config = dict(
    norm_eps=1e-05,
    warmup_steps=200,
    dataset='wikipedia_en',
)
Each number is 50 + 12 x the weight over the matrix's rms, rounded and kept within 0 to 99. Layers, rows and columns count from 0.

# down: layer 3 MLP down (transposed), 768x192, rms 0.117, rows 292-327, columns 0-95
# up: layer 3 MLP up, 768x192, rms 0.117, rows 293-328, columns 0-95
down292:69 53 55 50 47 53 38 33 58 60 50 67 56 60 39 49 44 54 56 50 42 75 69 47 38 64 60 79 41 31 65 51 62 48 48 51 59 33 48 41 33 42 48 49 58 71 67 57 60 76 61 40 39 58 50 51 47 25 54 58 57 54 57 28 60 64 46 37 50 55 50 63 48 60 47 64 62 42 51 48 45 47 62 47 47 66 55 42 47 56 49 36 52 47 51 68
up293:51 54 54 53 37 43 41 88 54 57 42 73 49 77 50 75 41 80 40 35 49 65 31 59 45 34 55 73 44 37 50 50 57 48 63 33 47 42 48 40 58 69 47 46 86 59 59 54 46 35 52 72 32 56 30 50 58 55 48 47 36 28 41 66 47 34 47 62 33 56 22 50 41 59 46 37 40 42 65 53 44 79 66 50 32 27 36 41 38 68 58 52 57 53 76 74
down293:50 51 60 62 49 69 52 44 49 42 40 68 34 40 48 56 49 55 58 56 78 77 47 36 61 38 44 34 52 61 59 29 41 46 52 45 48 44 51 14 36 52 62 66 52 53 69 68 43 64 56 49 28 70 55 50 49 51 67 79 45 46 33 64 58 40 52 56 48 35 60 61 52 70 43 48 33 61 38 38 51 56 57 55 52 42 58 48 61 35 36 31 44 42 52 19
up294:50 63 44 47 48 53 49 44 50 59 39 57 56 45 57 50 63 43 48 43 68 74 63 45 27 60 55 52 45 65 62 71 63 44 41 61 51 17 47 47 42 38 40 41 53 75 28 47 38 44 52 49 49 64 42 19 66 64 35 58 61 75 59 52 43 83 42 61 89 49 45 52 63 46 59 66 83 42 24 42 57 64 57 38 50 44 54 53 56 46 48 40 31 55 52 40
down294:34 51 62 70 36 47 54 52 52 53 45 60 65 65 42 62 47 41 43 61 38 72 53 35 55 56 57 31 53 64 44 43 65 31 43 50 44 52 60 79 16 36 38 57 62 41 57 49 45 30 47 64 72 30 52 42 66 74 66 56 37 41 56 29 59 26 48 66 28 51 43 64 45 62 46 11 54 55 64 54 52 32 53 73 48 32 68 53 66 42 46 56 73 50 34 45
up295:49 43 40 49 71 70 41 56 54 46 59 47 55 70 55 52 59 70 46 43 63 61 46 56 49 57 47 71 50 44 40 24 31 46 54 57 45 75 39 54 51 62 62 30 53 50 44 74 40 43 46 40 58 32 49 51 61 71 45 53 54 25 60 67 46 32 40 56 29 45 30 43 63 45 33 55 67 76 45 26 59 50 50 56 23 29 51 53 41 57 64 57 48 41 69 53
down295:37 35 47 45 52 59 39 62 65 61 55 49 49 32 69 51 60 38 20 30 48 41 32 50 53 48 50 58 55 46 49 32 44 40 64 42 36 48 69 33 74 24 36 52 38 51 63 49 45 44 49 40 55 55 75 54 44 56 58 29 56 32 40 50 53 38 41 83 55 77 48 53 55 47 74 59 40 52 63 43 40 69 18 24 19 61 53 52 57 44 48 47 58 30 60 68
up296:41 23 65 74 42 46 73 47 52 41 38 65 37 33 32 50 36 48 59 26 72 23 42 42 30 46 27 14 43 73 54 51 64 48 65 53 58 39 70 35 34 50 46 56 72 34 48 35 63 63 57 41 49 70 40 88 74 61 46 54 74 65 59 25 55 73 71 40 59 62 50 68 47 44 73 65 43 57 34 66 68 65 59 47 56 59 49 66 60 44 51 46 44 64 45 48
down296:59 60 20 60 39 45 48 68 46 54 58 53 57 72 52 32 69 37 26 52 43 76 54 39 47 43 28 58 44 33 45 28 77 69 41 50 40 29 20 60 62 48 55 56 40 68 48 28 28 47 24 58 63 30 42 41 65 48 77 44 60 58 86 63 31 40 18 48 45 62 76 41 30 52 65 54 74 63 33 46 50 27 76 85 42 44 49 55 47 36 63 42 31 43 44 46
up297:58 60 61 68 27 63 67 50 49 47 40 48 43 47 69 63 38 37 50 51 63 23 43 54 31 47 48 48 55 58 44 55 65 41 50 35 51 50 42 59 50 49 35 48 65 63 49 41 52 65 33 35 52 58 55 75 43 63 52 45 51 55 69 45 47 68 52 68 53 53 40 53 62 64 71 38 50 61 26 31 61 54 46 51 46 72 48 73 44 66 64 70 33 50 28 47
down297:60 60 63 44 53 55 50 60 37 52 49 66 54 42 44 23 31 57 48 41 62 57 48 57 53 46 46 47 47 49 79 51 50 54 41 28 50 43 25 51 46 74 51 76 54 49 67 46 49 44 42 43 89 65 50 71 50 66 55 42 39 60 55 56 51 45 49 43 39 59 36 49 52 51 45 60 50 26 40 25 44 48 35 53 69 51 27 61 59 39 45 46 43 40 46 46
up298:52 35 52 63 55 39 46 45 47 61 27 61 37 45 43 47 54 49 44 39 40 20 57 44 54 30 37 47 88 45 68 37 48 47 40 73 53 54 26 45 43 46 67 64 57 33 41 49 50 55 84 46 41 69 71 38 39 29 28 39 51 74 59 33 38 47 27 46 74 79 58 63 72 50 47 36 60 74 71 65 67 79 31 31 55 71 57 74 49 51 56 41 44 59 38 29
down298:53 44 38 39 66 37 62 69 51 50 62 26 41 64 55 52 41 42 52 29 39 40 61 52 41 59 51 26 41 61 29 57 56 65 52 29 40 47 40 66 68 60 32 45 30 58 48 37 42 27 44 57 64 49 43 65 43 79 37 63 54 55 41 42 58 50 48 69 43 37 28 53 50 56 51 20 53 28 69 37 38 50 48 48 63 50 32 51 65 31 42 34 49 35 62 41
up299:42 40 59 46 71 25 45 54 50 39 41 41 56 44 57 67 34 57 70 36 60 54 21 69 60 58 28 33 49 53 41 60 66 58 46 71 39 34 46 59 43 46 67 40 44 37 32 58 49 41 61 58 27 50 51 64 61 38 62 37 45 50 46 55 52 39 67 57 57 43 58 55 42 53 60 56 73 59 39 51 39 60 57 38 52 44 49 60 63 68 25 63 65 47 48 59
down299:44 54 28 51 55 48 59 64 66 57 26 65 45 49 58 44 60 18 64 72 68 70 60 33 32 60 54 47 47 48 58 67 35 55 62 50 43 46 48 54 44 34 62 34 57 52 34 52 28 62 36 52 44 46 46 49 53 23 53 46 39 52 57 38 66 56 55 43 69 51 31 54 53 55 49 59 51 56 46 54 64 38 63 36 58 55 60 40 35 53 36 54 30 39 53 33
up300:47 53 59 58 48 63 38 58 59 61 56 56 45 50 51 53 65 30 55 43 49 42 37 50 47 14 54 59 54 50 50 31 32 59 46 64 34 53 68 60 58 44 51 34 64 68 40 61 51 52 43 52 59 69 53 47 58 37 53 52 41 51 27 40 49 38 65 48 39 52 37 67 53 56 43 63 59 30 51 40 35 36 61 32 53 35 51 28 63 63 61 45 37 46 55 24
down300:39 77 38 42 52 47 47 44 51 34 50 52 51 54 58 42 60 50 64 55 58 42 66 55 39 49 47 49 54 41 52 49 59 42 36 43 34 39 57 60 25 29 57 63 64 36 36 62 58 63 63 62 54 56 56 44 56 50 68 46 67 49 52 63 56 49 46 54 43 64 49 41 55 45 64 24 59 68 37 60 44 51 56 72 44 53 40 45 75 57 50 53 81 23 34 70
up301:45 34 67 46 33 29 47 58 52 46 58 38 43 56 49 50 72 68 49 50 48 50 39 44 75 22 60 41 42 60 48 67 34 41 54 38 50 38 32 54 36 50 56 50 57 46 61 57 41 18 47 64 56 50 59 76 51 34 44 41 39 47 54 51 63 31 47 43 58 45 48 60 22 59 88 61 50 41 69 51 30 53 54 61 57 73 33 45 67 37 42 65 68 37 66 56
down301:69 46 69 32 51 49 43 41 39 76 61 44 41 70 67 55 34 62 51 47 29 35 51 46 44 48 35 68 51 53 70 38 53 49 54 46 37 46 51 43 47 52 45 38 56 77 38 58 48 64 45 28 47 52 73 47 60 58 48 47 40 53 44 44 86 49 54 57 48 49 69 55 42 62 51 51 43 59 41 30 55 52 68 53 32 47 56 49 59 35 63 53 39 50 53 50
up302:58 25 54 34 76 55 55 53 62 38 47 52 50 51 46 56 70 44 48 60 17 15 46 47 49 31 24 55 65 47 60 44 25 54 58 62 24 55 40 43 80 65 38 57 47 63 50 48 61 65 58 73 62 40 50 42 49 38 50 56 60 39 46 50 55 59 64 40 66 41 44 64 45 46 43 64 48 31 43 36 14 49 60 42 61 51 68 44 59 67 44 74 36 49 45 52
down302:42 42 49 63 49 54 30 52 44 56 49 47 72 58 49 37 43 47 49 59 58 29 64 41 57 53 62 48 39 28 39 51 51 26 29 47 64 63 45 53 32 26 59 52 28 29 49 65 32 34 62 64 68 64 59 61 39 57 61 38 33 57 38 32 39 30 56 66 60 43 47 51 44 48 48 68 36 57 43 48 35 48 42 56 49 37 51 57 66 38 42 35 33 79 24 55
up303:48 59 41 58 67 40 49 39 50 64 61 44 55 40 40 64 40 37 17 55 39 55 65 56 40 58 57 47 60 64 59 54 46 59 58 44 40 52 55 47 44 58 19 91 48 39 65 46 16 45 55 32 20 55 59 58 40 76 38 46 73 67 56 64 28 30 67 41 32 67 56 66 61 67 56 48 45 62 47 46 67 22 52 70 54 55 46 55 52 34 55 68 59 40 57 47
down303:47 65 59 41 20 52 44 54 73 24 43 54 38 38 51 48 40 61 40 43 46 51 33 30 63 44 59 65 54 52 50 69 53 77 35 60 66 48 47 52 60 68 62 29 62 64 61 55 37 66 49 61 30 54 53 39 25 49 65 48 35 42 55 39 35 52 50 52 24 64 33 68 45 63 48 52 30 58 36 58 45 51 34 41 72 52 63 49 49 34 54 43 71 46 43 34
up304:57 68 65 54 74 38 53 71 64 58 67 48 49 63 38 48 46 51 34 19 52 62 28 59 63 55 45 42 60 43 35 41 63 72 31 51 44 64 61 53 72 48 50 47 52 52 67 49 48 71 51 52 56 42 62 55 54 29 60 29 48 60 39 44 54 52 61 53 60 63 42 38 63 57 61 54 46 62 40 28 48 28 57 27 42 44 38 38 44 63 56 45 49 63 31 52
down304:55 45 18 53 56 35 49 44 35 51 66 62 38 66 34 59 42 49 71 62 60 57 76 53 74 46 61 45 43 66 45 46 33 50 56 44 51 62 53 52 44 44 41 68 40 54 56 55 53 52 46 17 50 48 39 42 40 57 30 65 36 66 41 54 59 53 47 50 25 48 42 74 60 48 42 56 64 44 58 45 27 35 60 59 48 39 45 47 57 59 51 68 57 49 32 60
up305:38 56 47 55 63 54 41 50 48 54 48 37 33 50 61 51 47 43 40 40 48 63 39 45 60 64 79 41 63 41 60 43 54 77 52 32 51 72 70 59 49 50 71 55 42 45 33 64 57 62 68 51 75 58 57 49 72 66 37 47 31 51 65 36 61 55 64 41 52 70 20 43 41 66 25 47 34 41 39 32 49 63 54 60 50 52 65 62 62 51 57 63 64 64 53 45
down305:65 53 42 61 63 51 51 27 36 43 46 47 63 75 68 42 57 61 46 29 43 44 28 34 67 51 72 65 52 36 61 66 36 47 52 59 43 67 40 42 41 58 43 38 63 53 68 36 36 38 54 54 54 65 58 51 34 57 49 53 54 67 35 53 45 71 55 60 44 52 47 50 53 56 55 42 30 49 51 29 38 56 43 59 52 34 43 51 74 55 38 45 61 53 53 54
up306:41 57 51 64 72 50 67 45 41 47 36 53 72 54 62 40 62 55 48 46 53 43 62 67 56 51 62 57 54 49 65 38 73 57 41 50 52 54 21 31 31 81 46 27 51 44 43 50 44 31 62 46 33 36 68 75 60 48 44 52 50 50 69 45 46 45 50 46 42 50 39 60 53 61 31 51 48 60 30 72 30 30 37 41 61 27 41 42 40 61 23 55 56 51 60 53
down306:48 71 65 32 43 49 42 62 72 46 57 52 65 68 48 53 59 40 73 74 55 46 53 46 49 63 38 41 55 77 57 45 52 40 64 43 63 36 55 59 39 54 58 47 58 61 66 54 47 49 60 67 56 45 51 41 56 55 47 52 48 57 78 38 58 56 45 35 44 23 23 57 56 32 60 55 57 60 44 53 53 52 52 50 33 52 47 60 45 37 69 43 62 65 31 60
up307:57 59 59 51 31 70 61 50 47 82 34 66 56 48 43 45 40 48 71 60 48 37 36 49 59 59 59 38 57 44 42 39 23 52 48 59 42 57 34 62 07 60 58 45 84 51 61 57 48 39 42 65 65 56 52 53 49 42 54 57 51 58 53 35 71 61 62 47 37 42 41 70 30 44 19 61 52 25 44 45 36 32 50 41 54 53 51 42 54 24 45 61 57 61 30 62
down307:40 61 28 32 53 28 56 60 37 65 33 48 45 60 33 47 41 53 54 48 67 61 17 45 67 66 60 53 34 32 33 60 60 34 52 28 45 66 40 52 30 41 40 52 80 48 48 35 41 25 47 50 54 48 42 53 49 66 46 27 37 47 30 63 33 38 25 52 56 74 66 52 63 44 42 67 57 37 59 27 54 56 44 64 36 56 40 36 41 48 59 62 43 40 52 70
up308:27 40 41 42 64 38 54 39 67 45 45 50 50 78 25 38 58 30 53 44 62 51 56 38 53 53 45 58 74 54 47 61 60 62 74 65 47 41 68 53 58 21 31 62 65 68 66 46 45 35 38 55 50 62 51 31 38 69 55 54 49 58 54 35 64 74 68 58 45 34 41 43 69 56 57 23 54 33 72 69 47 47 50 57 27 64 56 62 52 53 40 57 53 60 74 49
down308:54 40 43 39 44 45 49 45 42 58 48 51 35 29 68 62 64 48 39 56 27 30 30 62 52 41 63 67 49 50 45 44 54 48 45 49 48 47 42 64 41 46 59 63 56 40 43 51 29 15 42 54 59 71 57 37 33 49 43 39 47 46 60 67 33 51 38 49 43 54 24 50 39 65 46 56 48 32 27 44 40 57 42 34 42 55 60 55 65 53 69 38 45 46 66 32
up309:65 63 62 59 52 46 49 47 39 43 10 52 53 17 36 42 40 51 37 33 51 40 22 59 69 47 42 28 36 56 29 63 22 35 88 44 55 68 77 55 35 44 47 43 31 39 31 49 47 14 32 27 59 47 58 55 50 77 46 40 51 40 52 48 36 39 59 23 54 66 44 51 26 55 48 54 57 64 76 65 40 42 45 56 42 67 57 22 77 68 67 47 59 77 53 65
down309:48 42 61 56 46 57 37 64 53 42 41 54 34 56 51 42 48 32 38 65 72 40 33 34 52 49 56 42 50 51 41 45 36 39 51 06 78 50 79 60 52 45 33 62 33 67 00 49 44 27 21 44 66 57 66 53 33 44 61 38 43 61 49 74 53 33 28 54 62 37 55 61 47 42 57 38 53 48 56 47 31 40 53 61 37 29 48 70 44 42 67 50 43 55 50 91
up310:49 82 45 55 51 30 35 35 51 59 29 38 55 53 62 47 73 58 50 37 57 51 47 46 39 51 59 56 60 61 51 39 46 83 55 60 37 50 44 40 79 49 62 40 44 48 65 55 65 41 78 47 55 27 41 19 73 46 38 52 46 34 53 50 50 39 64 51 27 53 47 52 46 33 60 61 67 58 29 51 30 43 27 33 61 36 33 56 36 53 63 76 59 53 40 41
down310:21 67 64 62 45 26 62 73 44 29 34 54 59 40 57 50 61 54 56 44 58 45 62 52 42 68 39 47 37 35 52 42 47 51 48 64 59 52 55 47 38 58 24 64 37 48 75 76 66 47 29 58 43 45 54 45 55 58 46 40 49 55 52 57 44 39 35 44 54 35 67 51 61 69 50 71 66 67 31 39 40 50 57 59 60 53 52 62 57 54 41 28 57 66 47 64
up311:54 54 45 44 35 39 39 42 76 38 52 60 50 58 65 74 43 50 60 41 72 46 51 48 47 52 52 49 55 56 61 62 48 39 27 58 34 66 47 41 39 64 34 50 33 77 59 75 45 37 50 61 72 51 48 56 34 47 66 67 61 23 49 76 36 70 59 39 49 36 39 52 56 51 67 56 57 53 34 30 49 25 66 31 54 50 62 48 63 46 41 50 45 44 59 62
down311:62 48 37 36 65 69 45 57 47 33 51 53 51 39 52 52 42 50 43 62 59 65 47 68 40 47 56 34 46 60 59 43 55 52 74 58 47 48 52 46 45 50 48 48 63 59 49 67 51 30 50 25 46 47 58 45 45 41 30 37 73 64 51 52 62 46 59 61 76 50 51 43 38 62 41 57 51 61 54 75 50 55 23 55 49 47 52 54 42 63 44 66 44 55 46 60
up312:44 50 16 26 71 39 49 25 62 39 54 50 53 50 23 52 40 55 56 66 47 54 39 57 65 62 35 38 53 63 59 58 68 38 36 59 64 56 60 59 58 48 57 40 42 69 46 36 59 60 61 66 50 62 32 19 39 23 54 47 38 60 37 68 44 47 44 62 42 45 68 43 55 30 46 18 52 58 48 36 42 33 50 38 41 75 46 30 48 44 60 45 78 78 78 44
down312:19 42 68 55 18 44 59 74 65 53 61 52 54 54 35 59 45 62 62 46 62 41 42 69 48 52 59 74 42 63 51 44 43 62 47 67 44 67 54 62 26 22 38 44 43 41 61 48 42 36 63 51 49 30 51 58 49 43 43 55 63 44 67 58 57 65 59 49 42 42 57 44 41 32 49 62 40 32 44 49 49 42 42 67 55 20 76 46 45 42 36 39 48 36 51 69
up313:59 46 66 29 62 63 52 50 42 60 51 43 54 54 62 78 49 49 45 59 48 59 57 39 58 43 49 40 53 50 69 60 49 49 42 56 40 37 45 52 63 40 52 40 50 38 23 42 58 60 38 34 56 69 56 31 67 18 58 48 85 61 59 56 44 57 55 74 59 63 49 60 69 54 59 27 54 56 45 56 36 37 63 35 49 59 50 65 38 57 42 33 41 43 66 54
down313:70 64 40 57 50 49 51 56 49 69 64 47 60 60 36 67 74 37 59 66 59 44 65 49 55 62 78 40 65 63 44 49 61 53 54 43 24 53 45 39 45 50 78 39 44 48 44 35 67 35 71 69 37 53 41 41 62 62 70 64 36 53 51 55 50 61 32 78 55 55 51 66 77 43 57 46 65 45 38 46 38 55 35 52 13 53 54 56 62 54 55 51 45 59 44 48
up314:55 44 48 63 56 47 44 37 71 52 45 39 46 50 42 43 57 46 42 55 58 45 61 51 47 26 41 54 38 48 31 37 60 55 74 34 50 59 34 51 45 44 43 76 54 60 71 44 50 47 43 49 57 59 30 62 56 38 57 43 48 64 72 68 60 48 68 51 61 54 48 23 61 50 47 50 63 49 48 70 56 41 48 45 48 36 33 27 57 53 52 60 36 31 43 48
down314:51 51 49 52 56 57 46 52 33 70 45 48 51 58 59 55 58 58 70 46 52 77 40 36 30 51 74 41 49 62 58 50 56 41 46 50 57 28 61 63 37 59 47 49 23 42 60 56 59 44 60 60 34 59 38 49 44 60 35 47 53 29 53 38 41 64 45 52 40 74 51 52 46 46 60 50 52 62 53 63 37 43 41 50 46 77 56 57 54 17 40 50 34 58 56 46
up315:54 44 41 56 54 48 42 64 67 37 57 45 48 56 58 55 35 62 60 69 34 63 41 33 46 52 60 61 59 54 56 56 36 35 55 46 53 60 51 56 39 61 51 49 51 45 62 41 43 65 37 59 56 67 49 44 46 73 47 54 57 81 55 62 36 62 25 56 58 69 49 45 32 54 42 58 47 52 58 35 49 41 41 58 70 57 33 44 29 54 58 75 54 59 48 46
down315:52 43 53 58 48 54 52 41 76 28 68 42 57 45 50 46 43 37 40 52 53 53 62 57 37 48 46 55 57 51 62 54 51 63 37 32 54 78 48 83 42 66 42 32 53 55 74 61 54 35 66 48 63 47 46 55 55 53 43 52 45 61 36 45 47 45 54 46 55 52 09 30 48 49 44 46 51 58 51 31 42 48 41 31 30 71 59 42 46 40 58 27 29 59 54 40
up316:36 41 55 46 38 46 50 57 55 51 61 45 57 43 53 54 50 58 34 33 55 47 43 54 45 50 78 39 54 48 59 57 58 38 75 46 30 55 45 59 38 58 67 63 38 53 63 64 41 52 50 45 56 46 55 57 49 45 46 58 41 53 52 50 41 58 82 65 63 47 37 64 45 53 20 72 69 17 39 54 49 54 48 61 42 48 56 35 38 51 67 40 30 79 32 63
down316:48 51 53 58 52 65 62 37 56 42 48 47 57 53 54 57 49 27 66 52 46 60 51 51 50 50 74 60 47 34 65 47 47 60 55 33 58 41 63 47 53 56 46 67 39 29 31 68 41 49 44 45 59 53 67 45 63 56 60 59 51 39 43 64 53 40 37 67 39 62 57 49 49 47 69 52 44 50 50 51 31 52 50 34 51 35 78 60 56 51 49 53 41 62 36 59
up317:48 42 32 43 64 53 58 42 28 57 44 51 75 72 56 42 18 69 64 61 67 59 62 55 63 68 65 54 54 47 35 60 51 52 38 33 41 52 52 48 54 27 76 64 38 42 68 44 62 47 43 38 64 58 48 53 48 37 44 47 48 60 64 47 24 65 44 48 52 43 52 54 51 53 32 64 46 62 44 43 62 31 42 38 60 58 39 67 46 42 49 61 80 52 65 67
down317:45 43 37 50 41 49 52 57 65 54 56 66 47 55 47 76 48 68 64 42 51 50 57 40 48 35 41 49 50 51 27 58 55 45 59 60 65 40 62 41 72 34 57 50 67 52 14 62 31 60 33 57 60 53 29 44 55 66 57 40 69 52 50 42 54 38 63 34 29 26 58 55 18 55 29 51 54 56 46 54 35 81 36 52 62 38 58 39 54 46 44 40 63 68 46 52
up318:71 56 65 47 45 46 75 62 54 57 34 54 50 35 57 43 56 60 55 31 51 44 32 54 48 42 37 66 19 44 38 31 65 54 43 78 29 30 44 68 58 40 29 33 42 39 69 42 56 69 63 18 56 49 52 41 47 48 36 47 59 45 46 41 43 46 55 46 40 53 54 49 36 53 57 70 51 63 32 34 65 46 52 23 52 53 76 45 57 63 43 39 59 62 46 57
down318:57 51 48 42 52 53 65 62 47 57 35 56 36 66 69 49 62 33 38 53 22 55 51 61 30 52 33 56 64 26 49 42 29 10 50 57 49 49 49 64 40 52 57 65 39 58 51 54 57 28 61 48 53 46 52 47 56 69 53 49 52 59 69 47 46 41 57 35 48 37 48 53 46 62 54 45 57 29 48 68 46 42 33 78 54 42 65 29 68 52 50 37 41 71 56 45
up319:34 65 54 48 37 38 64 13 46 46 48 38 37 32 66 53 62 53 58 67 42 51 58 58 63 64 52 44 47 50 50 62 39 56 58 36 53 45 61 63 39 34 64 51 24 50 36 64 40 59 64 44 50 39 48 46 54 60 49 57 48 62 46 38 26 45 51 63 55 52 32 45 65 70 50 75 65 55 38 54 60 76 43 51 64 47 57 28 42 37 59 56 49 41 58 64
down319:62 57 53 67 35 30 67 36 32 62 49 30 47 48 49 77 57 57 27 48 43 56 47 59 40 55 57 39 57 60 45 41 32 49 33 44 48 61 58 70 30 40 55 49 59 62 26 58 48 30 55 29 27 73 52 47 51 53 56 51 53 45 48 44 57 37 37 58 57 40 46 47 63 63 33 40 59 50 14 37 33 43 51 53 45 57 29 66 70 68 63 41 56 38 63 45
up320:40 57 33 49 38 38 26 63 49 41 51 46 62 53 52 42 31 45 68 22 35 55 33 59 31 60 55 58 33 70 54 40 75 66 42 46 38 38 45 58 39 59 71 66 56 58 33 37 51 56 62 54 45 52 41 27 40 32 33 56 56 52 51 76 36 62 30 40 61 39 48 41 50 43 32 51 61 50 52 44 37 37 22 48 51 53 31 52 36 34 50 69 48 51 39 41
down320:40 36 33 56 48 55 42 30 55 51 37 62 62 25 49 61 51 44 49 35 61 36 60 38 61 57 24 42 53 41 64 65 48 74 61 63 30 76 52 55 50 42 61 33 51 57 62 43 53 51 60 35 55 32 49 56 61 57 48 58 37 65 35 49 47 47 46 23 40 59 49 69 47 49 59 30 37 37 66 56 57 56 54 43 46 38 53 73 57 65 67 37 53 39 70 45
up321:09 43 48 46 65 59 56 66 75 77 53 37 76 44 37 58 72 59 35 63 66 60 68 32 55 62 55 39 55 51 44 60 57 66 20 44 37 48 51 56 25 49 70 42 55 68 39 49 49 43 73 43 37 65 58 46 36 58 66 43 65 40 45 40 32 37 73 40 48 50 36 57 60 39 50 44 40 48 48 38 47 66 47 33 57 53 35 60 69 77 34 68 44 66 60 62
down321:55 33 40 50 37 56 47 53 35 53 54 34 45 38 72 52 31 36 51 47 49 59 46 56 53 41 66 33 48 59 52 50 53 38 36 65 45 55 54 59 58 53 48 58 41 64 35 56 56 57 31 36 43 60 30 69 68 48 47 52 34 30 56 37 50 40 71 55 52 62 52 59 43 55 44 49 55 62 35 54 83 99 33 29 63 42 51 56 49 24 34 65 64 47 56 33
up322:62 67 64 57 62 66 27 39 13 71 48 72 31 50 39 69 66 59 53 37 45 28 75 47 45 44 47 58 45 51 43 59 73 51 58 61 41 61 43 60 54 46 55 52 39 56 58 42 56 52 67 74 52 40 47 49 64 48 68 62 46 36 63 53 52 48 33 58 61 30 51 35 43 52 38 39 43 46 51 40 47 56 71 45 63 41 61 32 37 60 61 66 80 42 40 67
down322:34 63 39 43 41 56 46 49 57 63 47 39 48 82 64 61 50 39 61 55 63 53 29 58 45 24 69 89 44 67 46 39 65 48 52 25 48 55 53 30 43 66 26 64 38 53 44 70 41 73 74 47 84 69 45 62 51 44 55 49 50 57 68 60 60 66 73 26 51 51 40 41 55 39 39 54 35 42 48 49 76 69 64 29 61 46 66 53 58 60 41 49 78 31 51 59
up323:42 46 19 62 75 60 41 37 26 49 38 29 27 37 52 51 67 41 43 62 48 56 69 58 60 45 65 42 47 47 54 61 70 22 45 45 30 29 30 52 40 55 64 46 61 30 41 60 56 45 37 32 66 64 42 68 44 44 37 68 61 72 42 54 60 66 61 63 56 28 58 32 42 56 55 60 63 39 27 43 19 53 44 27 70 50 54 64 64 57 63 64 52 75 60 35
down323:54 37 53 59 44 37 44 35 63 58 58 42 48 46 38 57 48 30 57 69 46 44 50 56 63 55 57 27 40 35 56 43 56 71 60 56 39 51 75 74 38 43 58 39 57 30 60 40 46 47 44 57 63 36 70 49 24 56 55 65 51 44 57 54 32 62 46 47 49 52 69 51 43 31 52 57 49 48 39 55 53 24 58 40 46 49 66 65 53 54 54 27 76 60 42 50
up324:63 28 62 68 52 59 36 62 81 52 66 50 64 47 35 42 45 30 54 51 70 39 43 52 36 39 62 57 71 52 35 35 48 60 67 51 53 55 54 61 38 49 39 46 56 47 57 54 46 50 32 55 40 44 59 56 34 49 70 56 41 55 49 42 56 49 55 55 61 56 67 59 53 35 52 56 50 38 50 57 45 64 71 69 41 62 43 46 66 41 35 79 61 39 33 42
down324:59 55 45 54 42 35 58 38 33 52 72 61 40 56 39 51 62 51 47 58 34 61 59 66 67 39 86 51 57 64 43 75 53 62 48 40 37 54 41 44 50 84 35 52 43 62 66 41 33 27 44 47 48 42 48 59 59 42 52 67 14 63 62 56 31 52 44 62 69 47 54 46 26 38 39 51 58 64 41 58 51 47 38 52 48 22 60 63 33 54 30 44 55 42 43 42
up325:53 44 45 45 60 51 60 35 61 72 55 35 53 37 38 47 41 48 47 55 40 61 43 58 46 32 35 53 22 65 46 46 58 47 53 41 49 66 51 61 61 51 37 56 40 35 23 32 59 44 55 36 40 73 64 69 51 48 57 40 50 35 38 46 58 74 49 44 44 45 40 47 58 51 54 60 43 51 60 45 73 44 47 59 70 41 44 57 59 65 60 60 31 31 57 34
down325:52 44 49 51 63 36 42 58 46 56 30 45 54 62 49 52 55 45 58 58 54 52 69 49 41 39 46 46 46 68 56 55 62 34 66 48 48 65 57 60 49 58 47 19 46 53 59 66 31 49 48 54 52 32 54 51 51 43 27 31 60 45 57 72 45 63 55 59 40 44 54 61 50 46 35 68 71 46 43 47 43 55 46 61 35 17 57 68 47 28 64 35 32 20 74 51
up326:44 45 47 59 48 38 37 47 61 40 61 35 70 28 39 37 67 53 55 30 60 46 48 48 46 35 39 53 43 52 49 53 58 47 64 62 45 60 56 43 25 57 30 65 63 36 70 48 53 56 70 54 34 59 49 68 35 47 29 26 58 49 59 44 47 88 45 83 53 46 33 54 45 32 55 59 56 78 39 46 58 59 55 80 50 54 31 58 63 41 41 58 51 48 47 54
down326:48 52 61 79 41 64 74 49 35 58 73 43 60 46 45 40 56 66 54 44 59 52 36 59 43 57 48 50 54 60 54 55 45 62 70 68 40 72 61 65 33 53 23 37 30 32 55 60 68 42 65 51 41 58 69 31 34 44 56 54 65 53 79 45 59 58 43 74 42 54 57 51 38 43 21 49 75 25 53 65 59 50 31 33 34 67 53 52 40 55 37 43 61 52 25 30
up327:58 59 65 57 39 20 44 33 66 48 47 42 59 83 43 39 52 59 39 59 37 58 58 59 26 64 54 48 67 56 47 46 50 47 27 58 41 30 40 46 57 34 49 59 67 44 50 52 69 55 29 42 60 64 49 70 46 40 76 17 47 57 42 74 33 46 32 18 32 37 60 50 46 56 52 61 63 48 46 48 14 42 38 59 42 78 38 69 40 55 51 43 66 40 47 67
down327:72 32 45 26 43 57 65 61 55 56 66 35 37 35 70 57 68 67 45 51 55 40 62 60 37 49 39 51 64 41 53 41 43 53 30 57 56 49 40 37 50 57 47 54 55 64 65 80 46 42 52 37 60 53 43 39 63 45 40 25 33 58 42 46 59 14 58 82 55 39 61 65 39 50 52 71 63 48 28 37 50 65 38 56 60 47 71 43 46 51 41 58 62 52 73 45
up328:66 69 46 45 54 52 48 43 42 62 50 44 61 67 63 45 46 56 55 55 72 31 62 68 36 52 50 57 67 64 63 33 48 40 67 55 87 60 37 66 42 59 50 63 55 37 56 33 46 55 48 37 47 41 49 53 50 68 40 54 53 53 56 29 50 57 29 56 44 40 46 55 68 31 47 54 51 61 52 61 61 38 54 44 63 33 25 47 49 46 54 69 37 48 31 60